config.yaml
num_hidden_layers: 10
hidden_size: 128
num_attention_heads: 3
num_key_value_heads: 3
head_dim: 32
intermediate_size: 320
vocab_size: 615
hidden_act: "swiglu"
norm: "rmsnorm"
norm_place: "pre"
norm_eps: 1e-06
positions: "rope"
rope_theta: 10000.0
rope_fraction: 1.0
qk_norm: false
attn_scale: 0.177
bias: "none"
tie_word_embeddings: false
parallel_block: false
init: "normal"
init_std_qkv: 0.0442
init_std_o: 0.0099
init_std_up: 0.0442
init_std_down: 0.0099
optimizer: "adamw"
learning_rate: 0.00236
beta1: 0.9
beta2: 0.99
weight_decay: 0.051
lr_head: 0.00562
max_grad_norm: 0.5
warmup_steps: 358
schedule: "wsd"
decay_fraction: 0.72
decay_shape: "linear"
final_lr_fraction: 0.02
batch_tokens: 16384
max_seq_len: 1024
doc_mask: true
train_tokens: 120800000
max_steps: 7374
dataset: "wikipedia_en"
Each number is 500 + 50 x the weight over its row's rms, rounded and kept within 0 to 999. Layers, rows and columns count from 0. Numbers have three digits each. The size before them is the row's rms in percent of the matrix's.

# k: layer 7 attention key, 96x128, rms 0.0849, rows 69-95, columns 0-127
# q: layer 7 attention query, 96x128, rms 0.0849, rows 70-95, columns 0-127
# v: layer 7 attention value, 96x128, rms 0.161, rows 64-89, columns 0-127
# o: layer 7 attention output (transposed), 96x128, rms 0.178, rows 64-89, columns 0-127
k69 083:471609479458512482481475556533546531540559455546574441607580485481429524493595503518447537547522428363514550510457463576498483545534456414496569482558552440504556407502488507474539574514489558520404367524467488521482480549522442395552477551505446505526456561524394510504545555469547444488459580499473468537545463496514532513429443473505468476490497550451495542447596558487442492605543
q70 089:621569415425522416532504552489564537514450530470589487492382567554516501590485486479487536545490466456501519481449407453467435552593452461547525453432492474495476482532510514475559466503548496447486464534585421510517532475543564434571463447433463550489522581555474395440521489526480424444476500581464540518567564471623457435562477476535535500572461519418510473450596533484562489492524
k70 083:496509599439498434519484463482616405574552519537455512509463587394549542516445574519530534500435626500455454517573583466507475542468507545424490428450569528582519505498533406615537455520539383535493431490482537553522539497551497509493443481492554468490525461541524555544561518483524575517474498589601477489463564421496539477491587516482563540591512526512563490416473515556501501490445
q71 082:516515418462559485492484453558483557556504502532539504563552430453417505489526483554437570485545508422530530554572494557513558429598464459545543529549417418359617469538449529450577528594520513495429469479509446456567484519556501480528403502539445592555468555528459497503498515516500386476489535459445461540510497435441614577464454498523478439441552535497447570499520567442504497562498
k71 086:482635446529535455474444554528606506577559550588560473528478505462484430515458458512395523448573522440573571465479460495515528495581442387506486418491493470505533374549499524437577586556518546480443484517486469519550536482552524467474519553500446493495575595552448501404533528412561522513500539520390480576533460483489556519454538443457475440512457554477492524518527540498438406538526
q72 081:421432477561469613554501448461498495487529441517497545448576525508462474496471480461580439499378436521455500453535526501491517503401562567467488522526511627546444525470509556544396489399510467501531483432459562444470438484394511521435485480514507386451485442463526517486516523473603618513512429554546452450471428622479435525448487458458491525520502480601536494484448465521539565478516
k72 082:534445544523547433479511501521544525466479521482485531490554547521530488497458562465582499558482604517455443548454549428519541512493469556450425607486452546489492571355543476553458492492497504562495551510414505469477473580542516547469483487522500503440531451450557522479522530547559465411553420525687513440426535415522534451526523527585510512454514534481367444426460561498485560457411
q73 090:494503524455413539536479472552517472541496505450452602454461528553490549468397516457548477536371403532511515434484582543457553547518516501514471457489584530519423538520513510541462449513468410607618467482514524432526494484444514530528535484577535529469453422540555485470429499487444489543462465416425414491526516510525451353565557479478518536587475399511542434495493394531530573489480
k73 087:536388507457520499461497453484515477502509462472428521423542538581472515488393467414515486481450511640500432574558469485507552492420548563504474516458475517458515602475434432471538450470518462525567598475496530489451566489493496536438454428499549529418458462531603516581465409513378423465578535528526486535407575484498474445607493550533517485515493491537588429467430516549528479482519
q74 076:442465401531471597547536486510533520489521457498515600537550481459365491498549586490511529535537420504502485494477457524544559529517483439458507572458475514464471578488510426505489521594506569574383478513386478496468485554481579442509433496605515435503461521491530542506548560532535637418548486547535527533467352552447479508424443515472467423475541470492459517573512466538553560537491
k74 084:539483496509557521426483570488557573498427508555476511541483464510535497482542511459528536480540525495524415493573424506580441536502413497468569563501456417458501501557473498527444553591492552508390504541498528549567566569507460487529532422473571568559475524462500574555562517589532481467394594590506517541435499518490507505500488410598446467486416472411567460604472584500466549595443
q75 092:409447514476520502549448433546557515494505421525458563487419618582495505514419465495490504487370405503533607507523521491489598541484562579525499536497510611396396566499512531524460461449608532545524480401469531479452466462415498570499492502553563441463539484500528530495455535494530528484461460498516377489491516502422469472472495526434472513575545430568450533533472431500488572562500
k75 083:459408487461531465428471436460438480435487519461428506476523572529457559453457503455515512492436519579458423507551429462445509488498540527407609423519550444515485602547471444526566447483463521490561531452545509489529546507414518518519455473475498503513468482462601501625411427523433413456614486500494535555445471535509486427592484576512490483576427443521523425491408455541561461524435
q76 075:537567521566477532514475509520494507530486547473407481471582467458439461493461564545493521489492521529469588515501505517486513483468450485484458535501536481498489479476569433586499469516402416539512537469511503520560542483401356471467608499605503518457395502600521489501465549547397494478570500488399456591530474450441455467532572489419423546505566524572661516520437438533475541445488
k76 112:527435510463531542548548460479436478518477443481500606460512460561585516496439483505545457551477448602495485475584501565503449520527528537540474473498454514490412531552567467448379449533466454516580562604539599468437500499560504486452548434476515554459491437495568558578475441535362461485536485446477550486455559479504479447505581440484509440487415419471568445629454454543554542500510
q77 094:467446559492507521469462423476555503525500509526451481475476675535459522512512461522510447442414512535484546421585553537532560593469547465473475525492596553502428576478549434555397467455497464516505484485502533530494434463441538517494389391567541482517512436484597465452395479525471627531463483543502492520553524594478481401507470543530561489555513501529554462493497428455542579534436
k77 083:420432463517472516460454440527480470530551528450379488424469568475487503555467542439492442509499460623404550573493449533428574527511538502496481502589600447471546529555479576483502406437552437492486438534584470447470530495546528608483528493544564448500536474582549549568423466478513456540568477482571442583424542498600472496491533573490519485547474525573545501476442505571547534432492
q78 075:512562443412465501514488535484553514528447513478560459557549485446496454474547475555457523493525437489544444498457528506541510430495500442592496571406509486542562461525462398499552545590489496484519398524530534579569460526377511461529517533595479427528522545465401516614531616534620462508489549520469490499429477462459464567425504593402418472503523519500494538478559501513428473538590
k78 093:491510449513530540447500556538514527476468498469577508453416414493451458536537455512507421508511583425521577431522546479541567497532454479427525476563401509434426517577439465424496525539505532415425503491424447540608511476459500535587546466454464485518583444469529488387546530470580422482479500545438530585519526466428504545436484411486512452460486505498455522556587532438557456626434
q79 087:455512517520542470520450433491542547530455502513554528587500590555535534482513493442557512499500517529443590407536511508552567578466507515481523471519496502444447573516462459564442427496566471483372406531452485524499548499451555557537558468514525510501572391508603518373519597603581525530459502648463613539485502557472492516511490542461489504486580456486530499547565540448558563476516
k79 091:448443533542420467533485442424530500453499532538463529475502597388499513519435565497509493468486500617496454498533510506457514488426553559421508486520481544507490499573543471563484503501491404448547537461457571502449565501479482588427513488406609412482521471499553515475390465505492496511575458519527388534528465415461426504556424547526482532463566468529652493548522597444584509452485
q80 077:527493516505541457509533540447455480537495477458515463575510509560513454490459445479572563492559472509538454550465535428490456512473550504512488518423432437581521509473500474476623494482441611521528492513444505521505469448454443445510502500420429549497509450559471497535461518520473543474491435667606540483579425379535546468551519543512580564566588416557582538410540492542628468464506
k80 104:526527425567457474422521557531470458507462547488556430552485453476483474543501410495457516478576572453496502480483470551478456458535453476537496468543578499473437468562456575506496478568501541460411379517508435486504474486536477452562511522385456495492541539484444444512636535409593451442419574500497543495586440478493607575442479506452461514498547545477366552474586544462449461516563
q81 086:500517442535516445480480503481553563526502422550530525584443518507419579463524466459459578561569515525454451504464416428490496526551524450460615524456450479465602605546451488401538540532533498441377476539526517485535520573533517469521473509505493560462456593482524449509554594517494473471550513553442556450584433556556574582452453482458418429463520538447415482466534575470453444563522
k81 090:496588431552544582408512564502520543533525526596541441568548523457484482544545522513457540460546571419520479510536474479496452542563428468484579491558446460511567442556480557516540571593551541441397436519469498525625425516545463440485449542500448487527470552451436494437532631458583527545441514531523497512455466574496537522371464451444430466512529540436479477540513532566450516493530
q82 078:423502576495455562507579448572455479491642532485555528507473547460484482511548514482510460491417516428513497400492471449501510543503492533483474397549522482470495502551527438479464560542584529566494576491480430502520392484363468543416579549524437494555526516432423476466420484530532511412453550511533435477528478443463381444429499459540591547491588439571535507545444471496510465507447
k82 075:527537453527442577480545434541436560505516536405494598540500446428460447502557485463510433475463471540461578581496496572457495436484500385496470509527541486399501515557541474510540565502544566428448471447549542522471434594470479480465517401556537453568526557571501420504485497483540514463478456487550398614504513564530547584454536632509558498430554502506554521397491491579504499528529
q83 084:535554493439476457411548540500598442423525480424535501514480508525459499463504477496499516532466489486582399519451456541549458599496530521466522514519557462521466424595567451435463444446597658544557519460519477516457479554482579427423490447503483467437513511516491534494498412635450520603421522436482444476548526498526469534491570475508463415492441583442511472596524489529436520545528
k83 087:539501469461499564500527475384528498548521476493463513453408445563532566524560549448446500449480560508481524360464499585580610496487384442531483512499510414460604470464557506541434553577497516486435464446524503497536497514547573485473472570445527602567469471566522411478506563504537465502482474499502533488511466535509475410431463399507523422431467455489510579412597509503481440548443
q84 048:543510518509561506557430468526580324484430585550467434465533487507398538498488524405513480529506571554483555623470472553430508544532448617483517511471620481536451539541437457587525464555507463441507511524498484481505609534590572536476526483546542550534498491546581513442500523564410561488580556489571497503537543461506416505547481453506577535492486550506494510513533500506539515471419
k84 229:499583445537529504441493573532509576545504510562559474595519444436475516536595562514453520479602499346532549484473484493495486499555419434492511497539511478508563426537508527471497596594512527466396434521476479517548496537581442454530514541530433482551522558506407523436559582463597509524478556472456510573509446545497508560387476418427449445495480538463497547500548540477420471575549
q85 146:519562432531509441442498537528438574513487507520567464521407395436489577486628502506437570506551502407460511479531489493488470515519467461493549501520468443466548493538469555457523540573496546494353452513522434502586508579519502389556521507475416519518487556491443474461570605491604471495505516553489528539514457493519523570391466457488383456422520556467455552487535590475493439571521
k85 066:574514511511589513496525537549472530502423535513569479556474431500474548525581474514490454503565533375449578474535504497457517404560531505454525498525457499456526423546405423470489523592536489448359463484445464486595448512436531475564527470454507556548514499474478401407590614463610515480444558509524451559465467464458514569453473529473455459539502501456460543542525576532405498480565
q86 109:559510529463479478550533478518497426547497590505448573451511465453455519416459458518607350486446438515392446496482595481423595551490540534444444468549529497518523532505510387534529486492451497501502483478453512505516512489427498618478598484571488589450465397519518478548448508564416435539584507584527458460514555483472426495533506483500577443514483506549524490464466500569566522537397
k86 069:513497526570617537528508465504360472590495625521514543432585470435439460510545528492437526473523480482504628579576476504476529571567543427539481457501510555501523510522575457480533485459492476527506589464443482436403487505597435493510543463498534490498488427580524494500424524489500438544492479484499416598533495527531539369487440531412538535542526534514536410495483527532457520480597
q87 079:526595481553477412508543498521508486511590388500477498495476562497497518537520509468624478493406453552517499438489499454602527559411515475498436480520435561406443504450476597479514480499498416532541516426407521483470433506482515520563399502469540467445489463453564502423434470518486435582397525372393518501534500549419498561539555551487537490562502491573433455560481463444491525500499
k87 145:458526455510502530442460553502550556478525506502529454568446476414442539533616522548467565469573504368548506451422505548498471450514479479534552521527480447484554410527496506444498563592543551486389510512515470476583458589552503472542448527481444550529523606498357469446546538465567447538494527459480516600508444550464522567396483434521451436445534530418495545510571553474488468517566
q88 090:525523429471513502533533459463509480579374497494504523576562518506516418518476570526515582585516486503510465546477527456431417510470489476402510471489467479571487450525571538512589471607458473385491552513487586479501454489624482542484511536468488536542512503421557447561530434423529512471484452518598445501530506471451583567505551517458536493512576523401409412504512531560400520435591
k88 085:484462522423439446494510574391515343555543523522544425445505451539505416508518563576500370491506544516470498541488558530567458536440509571537483524478514522502512522519533430522431472424455608596587509477538510503603438445456478479490577471486481530468502430428446523557547490420449504410549470513431583431451510484483516417519498453526493486502556538604517516553508429537543513466501
q89 087:549454462443411545479520512583566571455567582570555550544476465389452552495551434486574463555568436584498447477445449471463468486500492423494554544512503457498553551623485428423501469542561470513482550553469469533531486584443560578486531478574451539514543509546503487578535466531439433510486496412440551481477568456475524557529482504529503505343553513449435520535521481533542557431549
k89 092:467584470491500533535447442481529602411515460402521490536557566515519545475513415495390529479517518631511533443468448482592477512500551520579431536433463496496497539543507544531468473432521505511571607416474558533470598468396479559513474467496565485510440479475567554504404520619463504507477493562516513479562581561530477427517559541485511541484446443502585474603454455471550502557524
q90 089:546485544640570511459544593463521481516484558546559464521478536471498513517565474488463499503627545493533499516526536545489473495442478433507571479444482552579534427515531444569472478508552556455479469449530410485478416483465500504508415485505553561464582448416556523499523449498513562482534514576421477522499454599424527560451481425394525360595475567474595488506452497439483492516408
k90 100:522425516480549588538591442482460358508490491466454450387450479511503461486450521551598452474517552556453457410430521503470524517506512541469462501545536638510452540503582480506411461476530395518560507447577485482463517412495471591506602500489536492514516416502484498479515495500436555499510453522450492456520566485484512447558545493544559499570494512526589452346494503580477531479415
q91 081:466553588449398437490540474485570506475521475406553438553522468414492526523541525551562566467509562465569541487490529518525471521584496533509462541541454511551465512475541517552493504587538524435570417487445446481567490501461460462501406539542499523561547380594451404471545456417489577477528475380540528531474445487555494423497514442538539583512496553474457465557437436478517484646466
k91 082:531425484511481489471472450507412505550464575443403515465481419510504572418486424557567554526540526515509513584586503507439468512454508478549489507491496432445464486476501425543507494523385455469517413545539453463500556527498505488546586559502512474562437592513524529484409556440497488496486500632484491496483507406451452491518438460482522543424572416578422598388495580599539530527529
q92 083:478526498475485392486466511498498410533529497635465403442540464502525479533497480559495480454495500600496507436546489482421499501449474434461554464569548520554502539495380484558525458525463462433486507546524555519563573477586437443567562467397554479408481474506437480497496486443454462549530491666493456485512498545517577351419492481458477543444498528578591510510514523543517479468455
k92 082:538436404531529542490501504445437462508504580471488486496562489474536523481421499514551405539538488423430583530527548490491596582568456601517368488504483488554478476493481498468503476501460365461460536568409521457460406479547462399413474482534436538449542572451484506407522554426454544522557541483504444491537480526498596608462551466508457532554524524480490474483504512555501601427515
q93 087:573502582544480572531524527487525541493507478527425575447496472488486489474464499513488472502426518507560470480454531570466550431470539475599420566566439554442489505446602507512366527442565560497496570544541557513506461522437506501494564504558445432497474458541512489487411459484446572430414472418559533560533480549366533491465437451484528428500520511560587502497487364478460546592439
k93 088:543555530495490526466551487556476527479427450504477537564422454480551499556561615545461508484551471450477516445559382524514548544480556514565566516488468461421493481492512645469536548502480535554506523519523465482509480597473467498533435525564538527515435506431442514497520596499589408477510608402500518558547433589575510539363513479504492458514455538444370486466570524476447499536462
q94 082:437507584527564457479465506441480550439601448561432342438473536492506618500503502572434543446450549447523564457500525399513549467548510473641496473476465537469523501459456497571487549500528475490475511508544547481511479454529531476567503518470503387474536494603478482595526519475497543470416471513463516537578604501538540400535497414476487589617498432434510489512485477467475487509514
k94 078:550468486516479526447453496583490499500503526421418488509533518504591561552409415479525450487598506554481488510542552470450511430478481504472503489499427470589396445477421556574513403477582498506564534441648512536521513556463579474480418509467585501429525467559465528423481502449445414568558420476539513477470519560484579515367538499423560454568543478442520466491481522481486513495468
q95 084:577529521485512504514478461434520521541430550536501522420526455450502459557498518521477425406434511522493473449388506527493522473489551486579495474556490448546564488467483516432503455487365497482555431535477494530491429562491550495495502577504432501493534491532594423494425503566467561505525506358470488511531499515606376533537410462617457447443477494455441438463569454530428528525624
k95 083:508547547469542446515468558504519463566490482427463550515508473565537427497469649542501597556500480607526517505505472447535537538474507483492566505447446476524563506478471555589496474518553575524555561619427434458516567459534546469568427506556439545438507552536489481493582500466413476579493576530570587495492559497617413447444479467468552518420574542521503470497471476412534565446515
v64 070:526516602493466549500410456506539527431433472551516474445499476546422508497475566492567442466498512536526535497437391490532401558454456449531494524488564582438536527459470603511525470497453484563460553440472509469546461536445498492500526538578501516507506464568460420409448535411532513508539496406460517551445489536472386496535416586505479433352559591505401561532491501430468555499472
o64 065:623395469516587466534537523519560571413454493526501418474489537516616453533511505515565473471499508531480485559458485468528451511489430531517436545407502509577506484495368500503496375574452478470502509492516415492471510369486503528536470498472594494468506521535519440511532487495508535470604514533499513599409401473507429501544465512464440596510595430494470499447606525463501460448531
v65 060:542523540469478539407454511478489451532461467428471435505528519597486576489543444550435514554537529518588522553449469498532462416560468445523489584514431488518541472471529592516480508547510608485474535459503489505588506483528460595437568458608584504553429539471463445543464487487599639542556479511441473436471564449479535565466468564560562580565496472499510465489466471578497434540392
o65 057:495594611446491597496557499476441486500471404450554445523547503600545520565571464548527537542455538434516625454433479476550529407511492512528502501498489488467511404522495501491533647495502483439584449525530495393566451483562468376500556445471539472450467489562560475502503422485436546532514429548537499491532537472462519537465509559512501586542443506460571552439406492511453482519436
v66 068:474503544548483438456541489531556465455559452487509453480510580490561561569521572523523518629525413554476471551529538592530438553539533437521450447517556545522513421504550509506398531518501445537483477607490529516511530484553456590517570471571476492615407618450452521496526455453504568562551469421569516515536548423552462526506563604588550426506438546557484552533487471496493535473459
o66 063:568577422547433452512489462502474588422506475468541511492504508465531441553471609596563549535547511488558578482529439547483424519501496550384450546443538566461533460480571511565490476540527468358524518507547485373516523557538470549431575406503543468476413548454516526512528464526499513495469517455475518415550481568541493540480558564554605473531422452539515418430428457513499507513467
v67 062:538493448466434424516497529507532546503465518414526460539555533544474514541498442593426553602537573523519466508495522394430416514513547556526479560431446513620449463513541489546524488550480526516531509464466536547427510444534524436519548487471545508439506479509500519546567457474474452475452543631578513485613518468486580574457600523529535586553528323458479471441460496494547523519564
o67 055:438489546562452475481459491500407401583585477487474534495446488437485488578487519468429511527445456415518487463603517385525612513521599495542550477572482544543531503488524577507494633478491507514652466498430514523545458398510442520507556563596478514532548476395472490541518472545488479461449488458551457421504544563497541541422518491518569528523465558548546520552449509482425508524479
v68 067:478525518433506601537425515444610499440478524521471516565430501523489424588495434490464409528445450488530474461486572614560553409409485481589518477510514442594580508479453445530482497481395525532518452629515538566487496488492468448500592446433498469548563477509488442445540525487483495557466445503600417483521478498544584428556462533458493518382551478527552495485513547545553476496494
o68 060:481484465552445578537358470529630532477501494539533555578547494508413521570597487490488561532509445490562493526439479503534480466502539481490600487582485451428463494497532436537502488498541527487518528480471503476521538415514518616434479498456440534535529512487473524365519539517458475529522480434506502514497517568453486543509387397402406515490468398536510451516447469493555664489498
v69 070:484494532647546491587559475493523544471462540465549546535559531494472495578489492509525457522528461502445448439440540569567396489506594554451419483504468488496490535503574487445469511578575450439525474527469491544499449442521403564537497440470505526546567461483492519509470561451537585503461445392508483465554555481471477517534582666472469413502467420508451582488565465470558594473568
o69 065:546555472615530451610510478535540653509425403477511507488500463509448369485483558521486517500387452478504446499510482554533461518543552542434506522447461524400489498481536546487541534570518512494503491559466534451469559502482500555563532460417508452574516537443480526544507493441604522424450539388563501550538505537527450555573504602557432524515479564564380524466524499513529500521435
v70 063:507471578483451545607487550621541414558531426618452532515513483531478514430452523557525435515500533467498534410433500496511525538429424427588462551514601615456492497487472584507492534530505599545485508467521484456525525498426562491474475505416544451565528554530522522490470532567505550422535513506447501452489527552572459508507464423523585578505581516388438567449535473494419486526469
o70 059:518529516487542505525569509566479468504469488559512455620490502380473504522515478572570503524541462495501531482490481437447523547577432516465462592595471569469470536508449425523506364506481455469413542489508408556513487449467592466598451511532509594468573432558510492479497515470512509523542511554497503545562397563334540512536416479517503527452576440545563522529571493550456510572493
v71 062:472584480475519563543543540413492517468453548630575508489465565441574431512462434501563456517437542463499460435519623526498502537466484547534488414517537544567461485439536486493505473482546467477544481459442467459443496457440598452443456445438523562388595455488507446576489439602419493441465471549492410507507422452504517487549417483478587477560566435501504449553545533472474484439534
o71 059:423519461529523584516427424477547448511456501510481538471409571458505432501479471463477391426491454396520494472538607631505531522406479470498504509577481538505390601498526431465419445447505500562412423458452490444479500487439540538535451493523499504501546513494511456445474562565603483509455515431495475448436444516399493490469453494469448510497490481531519526534579475351525522466446
v72 060:474538499433461477521498514478444446408488582395581500469543523565544430561452520466586462521459555514527509491481539515585450531427530515486491405459521496574452440512608415532430498471534546494588570459366522526449500453449470512460537492530556518500519423456473419473485431543476525371435495485522402488591499448443456555522521546496548566534461438476407483509482450459482551501575
o72 054:447451517539489566551504533537514501516473543488432564482455501504494401486514564486517427514426520423480540388566570592534549520400512520485460478541474573538428556492592475538429515496575514495502512519424484497437483356459508567493541449510518464489511446458510507513548512527698551407461511491513463491487433508437533489441486501439491562479491485523448460523504414393381496533471
v73 062:470480399562425454447444504575481573465491486429465406597481553462533409549532466533510486587542544404485376491452524529450544520511602549481539578531427445624481554460477431453525438549461522528515427516522572406472516568497480437567542486539507454481541480435495473552487563512493426568491534491571473475576535502530565453525540606518515550515464509497427521451495464487562549522508
o73 056:510519538510503503481572508441510439528519440476554568530519484490532508470520519553424543576481434650448513575513473389559531588559592514450568479491475503497566526539565564441495526518570460562583526504438569435451522374543529492535489598485501546548531496384550553512446500511432478484485414484533511444469495487529529506557502562453480413510544601482481421604489539472537577468456
v74 068:573508455493572574523423529533528605507478493578514551557495453499483506516529397430452529509399343470489518505521466499445614411549488517490488538510419517513491535565327479445569455512448511533490481527566550437510576485525541412525514480398524494533512445506506555501544545558472415519514480529491457470415465471510492416522489471480449411590470565542534476502490522458502442491433
o74 061:507544401496519562418383552452473506486524605574528553540462519587484592499563457520463549484577457548456479534434551547474504437584467420501549475542550387496548455525475453450511510520402514556509482524518503494545519488517439501539475469432524524494546537469412570520519557524377440502571547498509487493434591492448494492559506466483498520524459523402613469561565564546614533470514
v75 063:512571397434495551527432465447411523395402485449510499542535501600440468611564482505512496535403520540532438546456522514499489469436501576478444439464506562544509488538460602487425478521575634504498516448487515465539496476450538545443539473528559543549520497406426490545477506520490618453528473458552466500523482497451491496508616587534560478519366486505489459504486440471516516561445
o75 053:505540365488469589528475510498462554436435508459444518475554574600577487485496444539465485533436467426461483424519551569455573431508513471484465541497496522536505531568513471501461534471555465513617477540501432465459533306479584456527502411483571473434445489468484527498482525522620518491600520526578509470438523479497486544499510539426511548616473527532479521552469500428474499513413
v76 069:561457450459443484528401495497455465533471495400477481421427493517513446507429525439486560536471516563426490542532452535537511574453531447506523459400449535556445484467520476418463569497420567567528581576539501535504484506496479561516540464519412538509491533536410558457552472493492530392523460534520523511493487375523487513466442485514499479332488512543489550433406441612480487570592
o76 059:489410409457393516472482486453484513529485521580443544475507537489534454478503572558562438522463575502461456493559467496382480532466535438486574506501515511512449482423545472532497586501489496431600581551526457582500537398497466559485614563509533527481461453506491534494503503531531473392519485576477519425487462456530539575479440392476525475409464478424527430415394509469402518550559
v77 066:527448489587402472470449493549438532449548577448509551389558507516497495439522507473546567564575516538545502507412457456562481543472431488536423569450598536526562483533546452445424486550489492490437588449441506534511471560567490496447475531550545465517452477549494569351472504484514599596548535553488545446506475468436424570463571489556598512521520485497450558555477465491450558562508
o77 063:528536445505527419462531557609417461563472555496502496410518374496572441511379484501532500556496499549439521533497471420514428516500451537524402482463517572555457392492516632521504536568521558503492523512536498492478481454484556475545476388398575472447552532437473511524509523500430591481463537599506467523575536549481516483381516557500536522466570469543473531464562518546444539473461
v78 069:497499457497497546450445475583484473552511517498508497565548532513473543551442474554464510540561462451514486503509630476426517422560478504512466464505447503532456469443476487522565508484492500566508462312586533512465447468519542574466535539418493371493510433501519536604511494424542552524456493534521385408526548517457568572489524539599518520566540360524466586448525451510529472458464
o78 063:498468584546535578550474490491475498605564433501534509557486563515409415539512434588479507491444492518534467515469562493497567540599580507473455453641478512480529484525587511489581559468488587460546483423503502406549387487467470416515518537522453513522615480472486541429575600471428537525453448459498527525428498548494554502432516501496513484558501496594537503530506433463530541613484
v79 070:538525495502462475504495453436497563484384509286486480506500571593361522617556539539423605528524477576510509564465423522511429463541550554478480597459483569504490486481500514495498507468485479519489526527576470512545428487543489552527576481550487482589413522458439480566487563453548530528493511489500542557490501402523565490548521543546505509471470473521531413463440514496584532550531
o79 064:529493482471475467489476519461511544471514419437534453432462509556548519526472533526411556484416505485483476542555467483504477422582568507519548519416505487538526460534531492501509610500525423476706437539556486510532476363520473524490596497536484461475473522493442462537519423467441489506561514447546526477543562419596428492498499499490584553490457510484554477424321499519475437541503
v80 069:475524443490572456488538509458498409515483565598546514551497505476545398542435438544473498524537634453482502553479644521491526483534525581531446439529442539535454480550511511532524519484481521456511469433454517458436491497504555587441457425498529407453533526453486563593468474494549411487497514484545487399440585479429486532496433509476540475628528440563484587537476533493551479504366
o80 063:496469527467540682522489408495447501586506457609528537430528518482483446580495460588560500473430504518533512420481605599578550525465564494527397439614501531456543557462604559474490511531545498484377487518465480429463473653475484469482437544504474552574468502488511470521498534455466474536496446459551513448469545521447490496492527514498456538534468537558491485518520529464500536509415
v81 066:503564495408507489469623495518407479461496552482515458562495539445516505435430463531516487632513505475482471420406576433537473594491496494578459501533570452558404489487601414509487466450470461526523496388585542572401436427493515458484497469434536475464484481491456542536471481515471541421451567511514432478538522455523550489505546588557512517553408379484513518460504428519501514488572
o81 057:448472546503472543488531440546483442539540522473478542514471535497430404480502531452423493546404515385463467473513554460489562628465486526480487555575555587503492551535587450490495520563478497484550453423446542428447442408470493544540615555574484482516550532437485530483573567568629550525469536430544437459539408500501482535384473495462546428448527517598515536472480491531490469499456
v82 072:470453434404450493490496517523482420496496472446483450433480479450530575395469437463519486425476592478561579506510491419547522554460496408479601507500597410539483498499445456480573494399495517531507552504505477563540512507482507503477411608479525358396550505498469533456540439538455544488468519607437476493492431582499505495503474439516512518477551555463514545462501507488479451448657
o82 066:441478552406437452433456528597555406511590518549549513529513588500527478459458514447506478490557563473426532485484489510487545532506456553471492487553512480593440419491493504504511480397429541508447559409540518571493450494463523501518548538507477515512541395549560559424442433525532546468422556547408473501507451440571546520406406420470439484414532501495487534608544448539491456510599
v83 063:497463508600474520480571441537473505466585488541551468516490480500608503486533492514523499489631497504451565570429388523489549488537511508536559551485532466580518525501435625496564512527556582561445577547522458435512511544600524455544447551581552572471450485559457454572555534499507501431572426483499501433424466603603538480510418548477506497563510527526439509435448470466476507512415
o83 060:517557500462482469453567510516464429512486514484523483512446562438600502561533482521481483480555481599463556577430510467507477609567486417454544492458471367575514418514471405497529533559497477477412554481499482472482589575538508495492516531430515539419469430524470430598519393448462477528505409611573487431507572453452496520582478551526484495554481483526481501446483562488514401403520
v84 061:489531485527517588438531481495463454543524526494476539402503448514501518382490586514473513508528464456387499521528410615509499550541469447553506449487576438500585586467516490449527498555520503522457467520554471411504517544623469547550512526494447526513526461554524562551455581537452415547515572461483523530464515603555521480498514418486451364464420453512579411557499462573452515563426
o84 057:464461450409502431496548548547410445408495588479429521466528441532446537435502511524532564564516518621516451593406379560475415574475458479451494528398518409526471538524458498517569538470499538529525445503513517422468573571509528420558481549460501485509503558486496484493521434469422488548598491522505513493524557552518515487597553483502454421483498477521473590461403543490548430429462
v85 074:535499473473431424500457515531561448643473506432463517432463525549475488458460558476557522542475547526482479517580467506488405561494524467521544514474488524676524472437476459524443473521449504559546478512469504548506507442517453549508615612512499522577555367466415497524507462475454452474476509546516509589542510475562570557496538527452482423408501458431469465478475513558528476469650
o85 064:480417465532477398506435528439525435474482509525440507495494524475468480471523640513494492467490518450522560558457427537488532474425529519474562491532498527558427526465498538540516625384443535417664480496428475529493475373477423573516567607555531523524525440435500504455463377477511526455517494447529489474531479516510580527459495472499516448483484529530554493574453388520490539543564
v86 061:450596545371509467472503506480524502544520519524485557485511504520320455530408572545427492409455534562502518444550527534574479532453416488413583445485498519621514455477494373502447512566521426496525510608458475566546487457501510520497540489435499509477517462507475461523506474435460440513446606410536481532502554553491476490502517525526521519474646536534582474499491533440531532473500
o86 057:484296488480438550517410419593526503411487474528494500497532461496359486447493573482481648502487489459526528503502599609591463494520493537514430454494410530488493505409456540526417468443485418456518527497477469489574449507515470525552433477521434481506546566479437461465438439547511494518491495412500505484493478560499575523494501459496548521424472480540454498524477448504512504582568
v87 070:445493433421467606553522489461305445446560620461512493506453562497484521563548471438484500444453473511542570510442536495537545463505509532513519486453592437534517503500436418484503519428410496497451521424522574600538525508475531533483471496575413506551492450499457486568467547593491625455499520504491428471516471534467518520544447429493581504452545446493477542568513482571449425491465
o87 064:406484508388531551554516461514564513525495544492536515392489578514537524484481495534457517592567575533393526473460553570448520480534534520499478472521494426528392453497515436481556514364576459509468426500523553531479551432498541551517548472402473466496535469599496510423560652497614536570501509584472507554529543465509541454412463465494481478501553422520501523462515428465563478498511
v88 061:527558504480564558534439524503333536528488517572493544506483601540557367516495496552549413576482394445450529451473486547541550540494486479555504488556506566546471454481466444538441513562476462462526494487484509432498564459475501480506475484504461566523571445542550461474475550587453472438556426514601456497507556352508465560482513479521615519580480524568474415494552512481440549464450
o88 057:458574456493552534555473541490522512487464458547434606474485505498492495516515449516477491539538491530507592446475503614478505553469445399470475520542497564426428554461522498511466467522483483565442451555460518436458475384519507488579410525501466513431538499511463423521469652490572578488490469450501488442530480539334535500594537492450544483498477427456527408458581440456564596522464
v89 064:539528514508508477526490494420457510471471464424493586503535465543357511456415471475427444416464485451481501436559528496540515456433504541497446461405448497413564489510520379455511530509493474448517504525478542523453570470480470470480416445440424455451476440572521466505493488522474458582469591595455477568559481444499525458466431420476489636457533485485604395508519514497514529456620
o89 059:484480530509462543550399504540492497568561510501500555525502417484389543462511534440429580545390531503509514505585548510575479409447493538582522490460478478476467508499450485531496540459452519594534512535463497574592489547512472448538422510494443399536468515477464482423499622569471483369489602454416511546541515516510505415508454373565488525391521470500541495490451415505457500529499